config = dict(
    num_hidden_layers=14,
    hidden_size=64,
    num_attention_heads=2,
    num_key_value_heads=2,
    head_dim=32,
    intermediate_size=128,
    vocab_size=8192,
    hidden_act='swiglu',
    norm='rmsnorm',
    norm_place='pre',
    norm_eps=1e-05,
    positions='rope',
    rope_theta=10000.0,
    rope_fraction=1.0,
    qk_norm=False,
    attn_scale=0.177,
    bias='none',
    tie_word_embeddings=False,
    parallel_block=False,
    init='normal',
    init_std_qkv=0.0625,
    init_std_o=0.0,
    init_std_up=0.0625,
    init_std_down=0.0,
    optimizer='adam_variant',
    learning_rate=0.00246,
    lr_mult_up=1.14,
    beta1=0.9,
    beta2=0.98,
    lr_head=0.00593,
    warmup_steps=282,
    schedule='wsd',
    decay_fraction=0.936,
    decay_shape='cos',
    final_lr_fraction=0.1,
    batch_tokens=8192,
    max_seq_len=1024,
    doc_mask=False,
    train_tokens=92760000,
    max_steps=11324,
    dataset='wikipedia_en',
)
Each number is 500 + 25 x the weight over the matrix's rms, rounded and kept within 0 to 999. Layers, rows and columns count from 0. Numbers have three digits each.

# v: layer 11 attention value, 64x64, rms 0.153, rows 56-63, columns 0-63
# o: layer 11 attention output (transposed), 64x64, rms 0.151, rows 56-63, columns 0-63
# gate: layer 11 MLP gate, 128x64, rms 0.18, rows 0-61, columns 0-63
# up: layer 11 MLP up, 128x64, rms 0.161, rows 0-60, columns 0-63
# down: layer 11 MLP down (transposed), 128x64, rms 0.138, rows 0-60, columns 0-63
v56:472483507461503455508504473534479489493490492479496534532520487490515550508474483488496518481492512512528522494501507485557491467481507495511501501496476507491492478535469501506509487517530484
o56:506470487487498471495511511525513532532501478536527527538504497509460524477509542491503520469473495486471480473510494514515492470523490514462495502504499491524503522482519508486463512525508507
v57:482479505489489522502492490493462489515512472486536505507489543509469518488487487490480520488500507521531476450516497514498508481495492529479502516578549513510531513490481506483516527476496515
o57:498475553456489518478503498537486510498547513501521454528547500487504490494482497503479544481511510534505507491526531493506521482489498504486501508495527502546520473488518508452494522483477495
v58:485498447496463475518484523513531553500510513532573524486529519485512550488471467506512489515507495521498557533499479525514489497480497478482517458548506501473456476527477467497519523487502530
o58:513494437463467478490502530514514501502527525533527521517548547470475506515518502515514496514518468474507486511519493516514490472514484505482586466521508504530499515495516484473505505448463496
v59:505526496543488488469508540485492532514537505447504510505523517472519518563519490529488519497518503512517498521528510536464519515507492500539486494531499527468501487524473498513485478502453519
o59:530500506527500472495497526477501489496547483466448508473550538488488481533478496521489535525546513496474467476524510493498513502522476501518503509502498477513519543491483513492483532487454503
v60:503502525495485467496525536523475520522509483474507495517508535459467540516473484508456526486486489508505508463534502486488556492481482529532513515458498522499481492502477470507494484525502447
o60:519485485509485500498522513538508488515527473535500472524496503488442503495517496476482524458462550492480496489548522504501512496526454496517492480507486470520496554497501499474487564518490485
v61:486460492507475492525497484511517499489489491514517526510459490492448534464511509466505483483480493537494535519542479474504513496494486514524495525457512481447469494537486467524495493503499444
o61:482498461505478531522515497532515514474474474542514506538460505485492543524516521490542502446483538521505518507512525530526458496517476484498487488510515496501474517526498487504474540493458472
v62:507534510521479480553543498503503529506510494501493481460487472517502463512503450510484479497470474534464508485497488504529499488499528455530485467527533505502510545484548541502500511526479525
o62:496515522500525460506496450498515501468479491475469480512515505518547526508476465447481478519508506544551516534510476508523498512448495470512534474519494503499511514494468528546500477509533519
v63:536470527517537513480513515464483511522498533517479489493449499457496513490494508486495525513496524503517520517506502469501520471517487470561517508529473463478515501484542458489509534512497549
o63:521488510459523503511532517479510554516480479489486469462475512485487527557471513499486524489512478536494499498478495504506476479510508487545495479479465491502513491551557476499515507492547492
gate0:485509477526531431509524483500471529470508534522504515517478509449476459479556527515513493540477496474502496540470498501492491444476488471497471495491458489482500507492498506454505549512505528
up0:486479499511506466513525451504491529543537506509519477488485524481468453506505525499471496481550475487510514499463509491491493485523550474518492516438495503490484546470517497503511492536486510
down0:477514476486482522479501479493510493555484498484510516484475517488505484468477497487460501503506520420445473514496520477498480467484529492519452530473500515503505489490509521491488474562512524
gate1:462505474511506480565486495529542496469517494511495491505452500538456500470502497497515481482396538516536553530484514512530505523493479484516530506535474516502475512493473500507479577491503498
up1:521522508475527515477509519446508474498458489536493514522525523480498497556535471542479510552490499526535507472499459460515515465502516482454508524536479522499519481520517495482460493490525497
down1:470506491489513505535511548524513521471541489453531517454485483530513458497485492489522541446474476541477499517490531514499538491476486524524413518519496476481488489488475515490475493494508450
gate2:514463504499477483515500515475475511512495516519465493471519512507493457475472518499486506492517452511446490490468495494469505503588502445472479526489508531483494504513506524473504512487506503
up2:469468495516534490507511498572493506469527522501499500505482537527442471503524511521506475477453513480474525496519529531493515483501516507516499489538518483478508539475505532518523501476474524
down2:501535512506510518505462478485508504442522495509486509524447485527517512493539473497473500461501459523486472474527518464510528475509511495523509493491510485494542484503508514497490530485466453
gate3:534498487506508482526447520491485547471505502554491527476493495506475486484528493492490474505465455525529509484482494509496519530493468508505490487532489474498507465519492517474530523544495555
up3:549518523464450507523461521530551470490458503513518500504497532460491542509463502479494505471479509518501517494541498513485488465475495499493542492488498472495503500500521520550515441492487540
down3:440542534514449567455494489529499499489455503497486493502533537493508518533489486476521489511486518475463498499518500499511479485485512509488590484460486487488508486493496519535475491511537480
gate4:470516445479496496479479552473545482495486506484526572475519483519485491481572482501498466542506481484471511557480515536514524514480510522468502499503490555516480495481477507506511524524572514
up4:511467535501479548478514479515497458533479482505491489453530516474479485539434493461447527481484491530472548461502478482525502494525488459508505555484463500498544480531494501512454502554497523
down4:489467512499433504468499495434504498519484511494468470541495535489526518536540517497459477455490475501491477461533532442545488486504501493486442506494515501436506520465505482505487492530494506
gate5:495506486503486443489513458479443549461557498491479470472504516501493506473494459482480455517531490488487482476496520450488515556486464487491487488455501548471515510479492528502514500523491492
up5:443474518460565530426445494478486463495521525486518515480492478524507484501485527500506537490491483485513489458471506491467492517516543515545491457497523473515516482453463490508511515498473490
down5:512503531516457527482462483488499472433507502553455517475506524503507517535501499477473560504490448533531503481480483515520474507484482468502442494557481488505527518510475510526511468505487529
gate6:499546440443518490495447492488485544488494525498496470455509466568493478524482496520510474528476507531486485482479502500497524472505480500495444464517480465536476495524471481474467551479521488
up6:471504537448445516506499478447530527476526533489505554521488540507548553530524534496485505485523502493520545500453484483466503489482524488540517482508499513505537468481505497478516552518474509
down6:483482473550504546496495487481504516519552498509479502514547457486531482522559490522467479456487490518508510508545466462530507501473534467539580456517491509522444501470518488488495498489496474
gate7:519497491547512491511506484463481504491523495478513551470508510492506497513501535523487464547520509484494469475520469455485511478488483502509464506507495543533506492481526499471482477489492477
up7:494562509504510502501503512536527500521489505510502488490520550542524501511514489507505511479509532481475493499490470499503469529492483527482507517509494508525490480475474449467488497444490479
down7:497509503476488479482501508537518514473548522499483493515504534508529478528492471478520510524489498496512542477505474467503514526510523531487533531495489471483474473507485515475526529527508574
gate8:451453489507540446497502510505493546498485498503501520464486479503556466482522492487486515549504455514512471515501449493516510532494499560507504501541522523503486465500540469491481550517456557
up8:519469507483452476536471503509512515520536488479502500524504511462465488494487484484466472457514504505491521492485460545465496459508536482467486504460464510482501466519516556478550475507525550
down8:505509500542513511495509524579492512544493510502507518486510493527498484518509464506528475516511472506524531480478462500510474540519484507506472487450469512418482516457505529492468505452530531
gate9:496500474561490513506524478526547520516480450518468514473499500471500486502500523503493460488489510512504526491500513494498474533487500469505508536495509507481484472496507499511508491509510480
up9:479485503490540512534535494504488506484456482503536519512489527468516470536490492459501526500558501526541530487517534542537527487459546481488486505519481506495479489501492493505482526490530465
down9:520541526504482498529492481491512487504502486473470477512495538495512535537509513499497491508489482514462495539490464483525473539505458521478437487453497489441507493444484499464510520510462506
gate10:493494504466487490482463560470549478449486468493528554512531511505495500440527491484473497522486483503496532505482474513494528535462458492453494487511547501518494505509528521494491563523517529
up10:473491524449516500477516479527496515476494495442468515510466502496484505488509496441491485471516500524496516534524434486513487483491449488464488491432532481504483515518485532507523494485489465
down10:502515486511496512511491466522486506492533522491463516559502485483458497517482505515500551437518511531487534480504455503484503540477485516488538479500550481459500514526506498491522474474524518
gate11:516469493553495482534525489496497534504497478549501492485477491477474521477501507487510472492525522492503492508563540489487509494529537486481482507487513503528540519473519499523451513518510512
up11:499526535516473449465489497489484483498502513485492462509500517501514489488503471481444492538493507516494481507517476478510526543501515555551527494450467522469515492496507480498525474509481523
down11:492463540512532524477535500502513478518500504501522480511519475483464472477486473533460533470474538539476524472489534525506496487499504514527507495488486511487533524477523516498481478497502460
gate12:503496510511463456536515517495492520498570508520494513481513488557510465478490461478512451503480485512479479489475493497458494514522462485463498471554473518483521489487542483464497510523536478
up12:489500512514438481507473488477497471468490522501490535552537535472489524494482489422495476511575543505501509493509490496503468512474536475497503485486488543465484465487513534490462484525523500
down12:445480465486462490528518499478499487496497493494547500483502519477475517477529489511513498515504549439505464490511514495519491540526506504495569494460478527523562461508529477542516482530505466
gate13:530507528478542531485486533482510503455525454539523537491493511435470484532509504524482495505492464532503564481465523514538499502536498487538492520512466493507525493522509481503459507464508541
up13:527545507486502471463520512516462487490528502488482513505532435537526515497477480511524517509485506467482539518520467504483517530527487556511517470513510504523456490501496411530486485531508527
down13:503478495510533478515539507535503487557463502527508459474472495541512536532528457526479480522566466530517509470500506457507517472508515502462510482481486472478502471485516515472483499491502483
gate14:536489483543479502494516490525473527506493512543515506474511514483505469494479537482464511504490500523460504474530517464502499487509517493509498516448517540513544508465513509513486508510514452
up14:497476475505531486517464516495494506501532438496556503499464524480493505516509544531551486506504555473513550488501510538518473504475446491447485513523494486530497495475515545510488532496465497
down14:501546514517471532512485465501490529518530523514506502509487523483506509503497475507482504500482486509476481517457465430503470472511503508505463431471539523516492511531533506443511549496493532
gate15:528460521525497466528478542536475516482490502504491490506480485509492436529482486513517501531489465530548518518455480507560525516548512508546515502525493539490501479505471475484485497490485538
up15:492495495508504475476532512520466513498456475536551512459542496500536522507514524480481477507516461492495503502463535487482534512527457513444529519483551493481515507553469490526456528468502504
down15:533545504479533499564516490479499502499563495532483558530474525516484523500496502490474506489484510523503504524555528483481494472483511502483497495529444469543504492521469468486494493513479469
gate16:537519474522551515512510516544516519508539495501495526498501530545496465522466533509497505540526498485494526510473494479498501523462488523516502518495500532506505493470488474511467500546492487
up16:519517509525495507485491507490510509468492562538509460485502540493474483526502489502507460490492511492542538503522508495500472459513549468494501527481464513529477501494511552472485526463471498
down16:459477541476530495513517538502493495467500525485514420525501498503531505502522491501525442509470485499516511498513490467500501523535511529486455481481506491471473477486529521457500545495496531
gate17:489462544506501492467510522494492503501512517477451521522470527471459515494489488515506503496490515546502516508516489465543486453522515498532492478484497499520492486481512464493525533507509532
up17:519506491495489495488502498497470512491522542494528496483476511465497506538518492518528474499514465541508517481542497507505510511519510495460437470465508473491487533477536485488533540512470541
down17:517490498484522513525512494534494479513553517483499506513482501493499479482515509489457498495477518528512474536509527498509484491524527472519601512512459513534464510518486502484503530476516516
gate18:517515526502486458539493527494526457451490499504476506478497491537545480497505489517506458523493476520484489506486540481512531514493461504503535527511482481522498504497515499484479543500551508
up18:496499463556502470534483517531453483478532553522515489503510509480543459531484511523494523522509528502536502567472469503565508522501503479503488492508501494503495523510490501488512517448488474
down18:530489539516516511561473521523478527482524511489481498511546486482535522474518511536535475502539509514477484526530459515553502525505483534511489501484441477475469511532467475522507471470496492
gate19:523444528530509505523502493493488483495508482508467507485473498496509511530493497487475457535449503495529566504500478476466535501506495439517532524507472554506497470495511541507458507490516488
up19:492513507539465459478504506524506437479493497524489533503524532470480507531492520570510513504487514521515522475553537507469499493472496523519508503464484553481523526487493498489529507488477512
down19:510527492484503494499519492502535543515485522511506469467505503489542510509505522479459501510490515504458484519472468488507520496479455547502465507501509445471547488471491470459501534481484476
gate20:544491492546535506510460479477478489472511462525485505485475458497491447504521469491535484523498467497498502498507504509517555555494485505563496532521444510516444472490476478465498513522522529
up20:498551508507476519522486478524537460487472472515503510551474520491503500556480496545512517496496513492489540488521516538492498518473510557519537515497434520495483481505535474537484478487479521
down20:534492520499509551478496509541512485510474509487490494517510482492488486495483467526540527499505528516528491482504463515550497528476482485507571499437522511453522499422516499510500471484529527
gate21:486485520490492499494493502490493492475451493490525492520523485500514530496493485456516489515508524530541520527475521480504495519470509497522499504506500488513488482532479505517485450514495486
up21:480503488484498518500487489514464536478524504523458498501502526484506494518497505486492518518497513471455475493519464480481468524546480506525484500518509534519516528461515516465501526476459521
down21:499432515507498500500473514476502479520431492508513497506512465485514500491483488490513472495508513528536519516481531521506488465472519493505509491497515478505459528538504512522503476485507466
gate22:514500522530506480520486548497486526503482545486488515484452493512472475487521544460550485502530509482457494494497432501548490460525451464476499546491486487524470482508490491490486563475492488
up22:522509492470500515520526479526545515453508473509504537534481482472506498501494502507515486498536507493575517588514524483502515488470480519501507533493507489492470505527465478482506531493545467
down22:507468506462539510509500532497430485570502493555473509457530503509499475505516513522496507484525481536544486477520491498506521472479512475522511485498519479511473499472496466502513440478451497
gate23:525501496509552533524470518466482479474530492507469494514506446514500479472497493502492473482468511486476480494500487524487532531526498445524508497501489505489478506546524543491485490552523536
up23:478508503543480474495476497494497516510499523494509543487490510499525486510474493494479509474557471507500494489499510530456501494503498510451519467489516526476524562557442552529507474452505520
down23:502499508510470489517516497481521528508494530470505532556490538490526523540542497484520545520506477491501504527519453487512479498470485543504445479500513517541514488505529483464466533480549543
gate24:506519456567526513501573482503493472492523497507500536488521501580447518511554486495482460577473484523544503525492495500483511540555500520507509520534455510497517485502488493492443524535500522
up24:516502478491526502461528497534542506560501514463511526508505523548514484560516479515497530518526504527498480498509504539518531491482499504494525539568475468481559478463497491481515514530489515
down24:510542563449457499469436510481475528461496539491472510503542494457475507510493508500518510473445499474519557490460505502480461525540503494491466529484497479505482494498517505509500494475454501
gate25:470498479508492485500470481530477478483526548549449541488526494505532513539501505554485462548520481506486502518475481485537507505512493473513508519544477499508510493538495544499470510503478493
up25:508485545504486545473501521490455481531483504497517478528498530476482445485483469536501490481490470496544512510532462534511520489539483472495486529483426513471503498472504529504515517487498502
down25:525512481517512488467473489516478482505465509533447494485510502513479464492474519464484487493494478490510478533511508449551472530514480512538498506498539484456485455491496470467528505488527511
gate26:510519473537527444474483545482495517452499507484498505507502502506530483481524499459509477521489495486458510528480428501545572506526410503517489508529513540533480489543468436497482500505519492
up26:520539476543462483513547464482483498532493509522510581517500512490473503524513486517525488475476535493498506518504510434501514483456552479539497459544444475510505513493510490495490530467496518
down26:501468512499512467518515500498519501505506499494533498550527514539519511465513547495519516486589499515533494507514481408512498492502463502487527504486551512522511486516434492490490495523492476
gate27:532491488501524493503482540504487483520524497499479508478522475501453442501514498492480477530473494543513493531495474491547488505521462513522516514516456521533479513529501493499497517555540494
up27:486491520478460476468486520488501476548481526468478446555538544462532483524510508483487560476509519511507491487533506508508474464493487514526541512521486488458513503520537485517527460505492469
down27:506499548486475549462456512467505548467515478488540485562496497455496489491486512532525608461502500473471500511521533471494485534466531521504565476478503502521483505479479466510493491514523515
gate28:519485427561551508517525486535531481500541466496464497509501493499507504487556528485501481525480492511532531487514513529525554492476487482498524460513479526521467490453487509499476518492507545
up28:510474528522493545500526535503519530504510530514462496485498535482501509532466517469492500482501513484531497503487502518544485454511486472496500523497439465507539517501530549490434492494513455
down28:487521509521475489512468487481542457415494501492488485505506517477457499530516465478509477474472502492535515487499507489480511477488492514482423508496492501522502475489503531492532474472497454
gate29:508506459509506491553477493510456523481521503500496518430472476513482461463525504549484480519490443495503509548475539494452503503500519484545495504525495491542523535531468529494511513504510506
up29:477528499461541437537504489554507471507506517471480516526480480504485485488495469504515486522481488492523475550518476501534495525510462524488526485484498486532469474502512476482534487515527509
down29:507478494528471487496488486479499518518539503514546476468479478515487497506534512524518441475513479475470505533493485525474502515521466487507491493488498522529556481512540528485498556539534495
gate30:542472464504538478508499512486478517485526482528486513490499458518454467497507507492494449523492504518514512514497500529509543518551506484502506491496490537509491513523493506495499499500523492
up30:501500487547531485516500509505452546468495491523499523424471456508482476460528481492489443513479480531537487488472485465519504504484472484522410504534489510508493479504501521463491526539518499
down30:535479453554515497531493514486501499489486480531465537453472492533478490443489508482477419500511509512518499527480517533499506517533469430512408521509489541469472521537452530522492481552527501
gate31:509478511502508516537494488514504467523576500544502476495500528499480506464525499498470482468513481487509472448512538523483548495452493493469491491474499511515525464474491507532493494520503484
up31:489475513504506492491531513489438516531519523500479526485515532528486485512529529518452498497466480537509448485521512457482483518503492534498483490479527528504509536502489490481489475501454495
down31:513495534532496515501530487524512508496497520550512514517509468514540511494515515506492474463513455485491513477512545491508511470531521500494580480490487488503522521525516516506538502493473510
gate32:498509526471472489479494523499534509485522519541475506512524538467499525497549513462517532490499492507495492541495480501475465475482490536497491501522515510513506521470510498476483504494536514
up32:526467463482521464486522493509439520471519479514470509467474499536466506494493482535505477500487505507504508480518481493505493522529488512509507457505517503533507480537514475516506543509485481
down32:483505523472462498504463526476537500525522512508482530548498515466519495470511502458485547530498514484509551540487482518506495494466491529519507521506525494522509511470464503488504492508505508
gate33:489476520485526472520520469521496511543544527505474517499480478492522495523520513495508513494511487497479521540472520442528466511513455523481477496525494450509510525520487486478485516504508494
up33:498486507493473519527490526504506449516495505515526478446518485546503500527475564503535510523482476483494514509499484543489488538525466506531496490544541501579494498511486496515510491506498494
down33:481495462508510489547466524497485497502511507511530484559481498476467472495502535516506473519506511515447501494479453497537515504489484524508543512463461543508472477475520523481530477495474543
gate34:526451494474519493505466515451487535468507500504491515519498535518456506516549434519461522532479449503521532512499444522504488519509514502528519511475487517495479504529502501479508482521505587
up34:467477532433519512488460518497518488508509499502532546517539537505509508516516440566496487492511518520485495533475464495534521441503494519510493505486526511508549477545492537503491497493487505
down34:492528477506476507524539491552465521575546475511530528477511486503564487464530512517515472509498485478480506477537504504489471504472485495512533481542505475500481479505511504528527533502507457
gate35:542481505548507519481512471492491486535521472529546482510468497490514494459527515493470465518523492470509522478475494492540491509504561460464487511521512482485480538486505501504504492527502507
up35:496509489490477520512478509509501503505515510492505476448503521516509472501500517467537485501483476496514503449454490434501503516518479457539493535484502475516538478479500506481512491482495518
down35:490474501477494511516479518508482511471505475500479506533522496491475523476480532486510530488495478583494513514496461478479489508533479510527526494499516486517501493511508494508473486509466493
gate36:501509467532489516534499496480457501531496510472494491448502485531480480446506475522538466517467501470512498501531481491528519506505461492499457469517498518460534477474515485470544532522515447
up36:522509486515522488502541500529463489534484461504556479505471506530510536498516531482482496538478485501488542520475505461507526485454509517473538466510511514494499505468545478505510506486513491
down36:486511486549488506489552507496500482505491535505501490450485501457478479522508502502488531470511525500504491508529513551492503472504470516522500490476517523509464487553498532563484525499468478
gate37:525497474508522527473498463498514507507535489521494444441473468533495507502501494501481491488517496539463525453501534474488476511485527435490475510513509507495518479530495516488462521474511509
up37:498559497535472522544509478528458446489464476484484459477462485520510487508496494507511533483489509454498461492510487513521508503483469494507526499544487468493470501504476509483453518474521518
down37:508510456461523487528475493504468555535502534489511543534530519495519496481503526531541493542494524482469510521492520504499507491480471544517541545483517497550496466502500475528523497471506509
gate38:484437456470521521491503519479524476511528485515470513528552471503444511518506473508495510524518482519474495480502492506509481524507504495496502513506473454466546518520506465500468496491516493
up38:479529510515495509513522485470516478477493476511464503502458504480524484495503505484508496474462476509488478515503510476494529491535560544539510524501522509521434524528496456523470534457511487
down38:525551498456512512511554497478490540530536498490500510518500524478522492507524504481498480510523485458497487506511495524518471505487492508523409515478506508499543525519497514496492514484498507
gate39:532497444528514506513508502495487538485504492532520469507436514515506517514496448465506504506463490496519494527503526500501539528505496497466487504473490473491491563476466508516477532487483523
up39:508491495471498529493501500524527490533488465444502520480474519478491484502500430465477496502535443501532529472500533517478487510518537530498512563547528523485444479510484489480515489507497550
down39:499424492502533527486491532490456512496485500458479505529515488506479500489474487490524540486511508575539518474557492535513517525515485504469498514517471534487497503487499510505490453486484515
gate40:495553491504506504488501513525523533498490478497467548496501496491509517484501469486515485492495522466491492531510489498540522468468544547488486467489507511507479476497500500503534543511547479
up40:475505494453538507420451539477516517469489516484508535503497486515499543488492491506495496528492513501448488495511418521493514476505505509509488559496501474493496545477558529497549489495503466
down40:536525471501499544523524501535511501511511499566520471495528484516507499467478486486469465511499495491487501497519529523488459449506511488520546462494539526520469506513501493478568506494483524
gate41:512467467482493494504504543490517507475499520519486508516462498504512542491537511525502530521485531520460462509497487493533529473541481492491503518498495484545484518490523501500491521518491473
up41:466492488496500512514530519526514536498489481459484522511487537509508472516497516486513525537500462489536503500529482493520526542460523526525498503502496520494503473493503488485521523494467516
down41:487463493526516483506500541476516473515491491514503518495509474509467515517488503520484493524497509493481497497516509529476524456525480504491519477514510481532471490540483487521473525504492468
gate42:467525484457503494483489483505532505441479523433478513479522458502501505465530482540505506504518499507517475485508467475482528521509521504560456460510500472512475520511437492474491504522506511
up42:510541476510529470525507445522519541488487493506471498484508519483510447508482518464512504469491533529466504467507492511476486525475475486495485484490488484470504493460492485471494508465532457
down42:505490487498444491520503482482550472506478539485502528494483505496507479490519432509474474493514488555473498510514506503481527456513462478514487479490496504477553488528490494513473477502514494
gate43:555464473537480480525493498502491514536469500509478490463528483527500489496477481523471481528519488552528485484520470546501457524516538481497507481505472503508511524504541531493525531511532488
up43:511494527519498511485550465509509513495525516542576461528488482518457465514501471520537517523482510465528550548490549472468488526524531505513502452487489520531499525496491487503464496507446515
down43:440497515498457465532454491509514513512550517494510522499514516489496475506511462514519508492437463497468568484505508525489471498511475520501492539491480490453529521492476468509512492505470432
gate44:462515484491502487536495531500493491504497492499490510508505493505507492471523510490480495503479481474494482499475481505484507502553522520442497486498542503521449487528501471486469483508492505
up44:498479513524473500492455511496509470521528490511511487504503484509490490481489510463475500487508488496457503457501471482569507478504506484557512537518488487499501455504522459528524473501469514
down44:481530521499549511514498482461479528466520494513510488509507528480534576553517485487497513511481497480477501490515507489507498527468479496525488470494510500485495502466492495511473505530510525
gate45:516486492541502467482475479493528524485498522526473515482505485530495495471476472536459456568517517490479467482492512488533516540516482462519509506503422479523494484487465523506519483513509491
up45:505468486477473509504492494461505483526530496539499534484536513475494512487489537486468501471524525503520516508500495448453486495503511493485464477515471553457522522469500532510475498488486513
down45:483527520558537469484486503529490513486508549526539500526500453507520546487500489517500483454504511501523533471503474480491467526509515486527556497488506536528498506516525490475509484517486478
gate46:530486477530510462544471553479498514468508461506489513510522480527491488499512521461514494535480447503507517501488455487504498519534514477539500490525502543552477486496479496490499501496502512
up46:487529484496535493493472463498457501489499487533499525482505489490447492479511457499465458528498493515540508486463507548505516531504492539491483507534456492515496514492492521505486505557530529
down46:502476500505544467508456521485483474504458464518472521476514476506467478465522492486508422499472500527525530533503473519530500527536476473495530498517529539533483478483499513495486472499532524
gate47:508513484519505479513514510515487530472527467513524534469524453525458512486528483547494511522511510500468524524486503507460504550498487505493515502507500505477503469539499494467505508523520502
up47:497548530482498527505521510530519514509485482505548505509523479514489517471491512475545508474550583469472503515520528540474480508480493520508524503492517454507517475480513486491524487499512492
down47:494495518517540479497482481476507471519511524458486481533480518516517504503457502497519480473520517473509481507471500525474482502503515474492626534494504492508508538474536517513512485501524476
gate48:493485502470502514486538503456484493552529493497516558525542484489525527483522502489492537536511471546530502522514482479508493538551504520490489478486509521492460429488502532464462488496504522
up48:462482507502495487506507488498496491454508497443512504500510515525500485474439550514533506478470441484550523484479482529502479506513484520525494527483476479530468525508523499511516521509471537
down48:510494494498503512501514563507483451541506496486518516503534495472495490454561528470505511514522528532491484532533512511487483495523511526496509479481509470457526472495506535518493502504513504
gate49:496529461507521496526519510527487518517510452524500482467509495501490499542525558483487438507498460566501490483498501488473514494477516527517483501473486496467484479442455553472552575494527510
up49:528457524516488452528462509550504508524467490474515479481524510475530508476469480476437511476522495499499502539490492507526472498466475461490503518505481452471489481469526571513514530473513520
down49:539548523477520527519498474461509523549529483484474462516473472483495507510462510444447554499463476481564490534496476494503494511486510457517488519534515482489498497502507454444482492479506514
gate50:528490481482501485517436531484485540493511476488521488514527499504496546458503525481468489491451511500478526500484485472459515504510485514447462482492542487537464516514480472508508494515526496
up50:502516502506531479476487508464477464507508503488474560455541545507473537489473511534489467541463480515481520507495498514479524530522481492472506459510521523521471439552466497502525501507526504
down50:500470486483529513482467519458482534456473513468506545512507484492520528477448498531459514468513503511531522524496519526461533533532518471483456520493511439478474553481519492494525507493533501
gate51:493485527543482463468489515498494510492522533570456509486510506479452486495522512536482511506502490539481533500523491523492532539500532511511457506497501506487521518532509467481473476493523544
up51:501502519503497466479453481529490490454486499545490517480493430522465471514463521482530490514471505494487480482488514512507459517499499456539480514518493488497524543512526457532492490503459518
down51:476461514498527492494474481512537481468501490502464535529451466515542527491474497484524467516472508515502489526530487489477472515465513474533419489489480535491467488503528507517483458532447469
gate52:504479506508478499489520498512502494461512528458491519470499504478513506479480512483435466502517471511486468496462470488499528525482493506483483505490507474503510512542503456456492508510483515
up52:465502495533482446535521514484513482538501491473529501496499517487513491508481509484499482505491505492473457479509481551488508523502491532495509508455485476516477461526497456532521517527485543
down52:507502498496497503503472511536503508500492497529497497507466476524540467495514487479481509514516477533518477505503499493495510501490485535485457531473523479430526501492514445511525501476438531
gate53:504449508465475497504505470499550484483483494475460516506511532475499511504483503479482492506475495504508496517470457494492464495450479502537482433549497505574521520507474513505535518507501510
up53:494484492502517507490457509498554485498493513505548479507520542462527538510451551483479471464532509484459485459476476521507475473502494486534448493502508488552497551520471509485554515522486495
down53:520498462499533506502498512478502535488490511532507492476527429496450473497476481544477472479507502466529494491502522532484482531492565524492505509480520487442520546546554517500499448487483516
gate54:473490487487511483539454462521461519523512521504457506470523499542449497509554487528485470514435471520504473467536487501500518486506472521509483489498521509520476473515530478483507476524513524
up54:532474497510512517561523484538506485499520500517551504518460513474462518574510499515504444491485481482481554497483517497506526496503511466521540525468510511471548493448489536516496528460513518
down54:472486462513470502480550534501546476551486491517494473486490505525517482518533508478457469549531511452517499517506555461527496489479482512495554541489465517505529470526463547545497491495495505
gate55:505534498452509516481463515510511513518499442493500517422508501521521515500488485503468471515504476511515510461502476513497508480543499521509490520502540498479461456508500483486490539522504573
up55:492515546516486475504545483571495488507514457518518513531489541527509471518534494512520482511477480509460492494496512462534504535479493435514550502488461505496498483495483525518470525476475480
down55:465507429477508551484509522474554487515510491512444489514444487560486503514498475492475482490479493467498497461506514494481490521484540511453529524495509518506490467472523495538512467507489498
gate56:494500481488488483535511514500525492518486488545511551494451478529507484531502485508544446519473499507563529557504474478555507474525448519488489441489502494510534522501505485492513489516476489
up56:457440520482515469487441527510480529512496522493511524527449537457511497503529520471504523503490481526507478511484533571517484509483524503491517508510468518499510530504461484474509468510524492
down56:497506483519422490516512482522511495505529497534505491500501466485507471498491495487538496441462506493501531522502514454509481524474474518497525531551477518489525455482488504549544503463544481
gate57:491475470501521512494484498499502473524536454526471491500533474471473451491476465510463497484488489507528507488538458531497526492512503483508520546489485479503497494511482529527475519518498463
up57:517493520496480546519495504484526480497494497475516531538521515470481510530509502510531527516541470522516513484496473467558497527512521465488487518514467460534477498503504474467460489474490486
down57:507486506489524513488476529457476517506496480466482497478492496509455476441456520505478557473546535480519491491535468508517510531502497472499488507497497508533500527508487516489509452547493509
gate58:548511520496522506486444524489459537505494498475550529465485497516506529488524473499502471519481485495512503530517508528475491463506514474545477515517512523468454502522520561483521506519453484
up58:544507485461480508552493462481492542531530481478503516488483536545482543531537454500477507525535491513493508485522525531519498508517502487518532496513477531471465486463450499482524506515487537
down58:545515548560538501497514463473532503505468492508495529493508470532495471459516496474477488509503541515474470511485531472495508502494512483496480493510493502499518543497526514479512477485462446
gate59:491480501521519510526524485489538468480474515522513526477476522512504512511536505479506514558454488523560521499486476493549508491523475524519494502524461499524469488540445487444467511516496537
up59:543499469486496504498512494511483497498539434505509518500522521476455512495519487485478485479518467492478503533499507466470516500504514464501512505493513550496513497471514529514516486500508486
down59:504467526503489504540523551486523499538476500484481530523525500507450521487527488497500463507535499510531504523532502476541505507521481493498523481472527502474489520463477532532462519472554509
gate60:514496453466483479480472486499531593516471473548523467483492483527496457502528479492481484551513494565501488481502497460459505498482480515484496473517484528528497453499474475490497520503521475
up60:518454518461492529476505462491459494458512449480514550502481495504464492508521502474551504505472546486522483514534505494501488524476538544526468529494517444540493476509515489520508499509467531
down60:501466487473473489464446477528498539489470510483497486503475540537542513564516507499478508480522505513503484497469453470495513515499494489528414483475452469518419512485533518484487501505513504
gate61:521460482475514481536459519497476587475504512492470476526467534511456467478511465477502483522484469489469527483540481512505553510474498530499471531504471548486521470468521503478503506485507499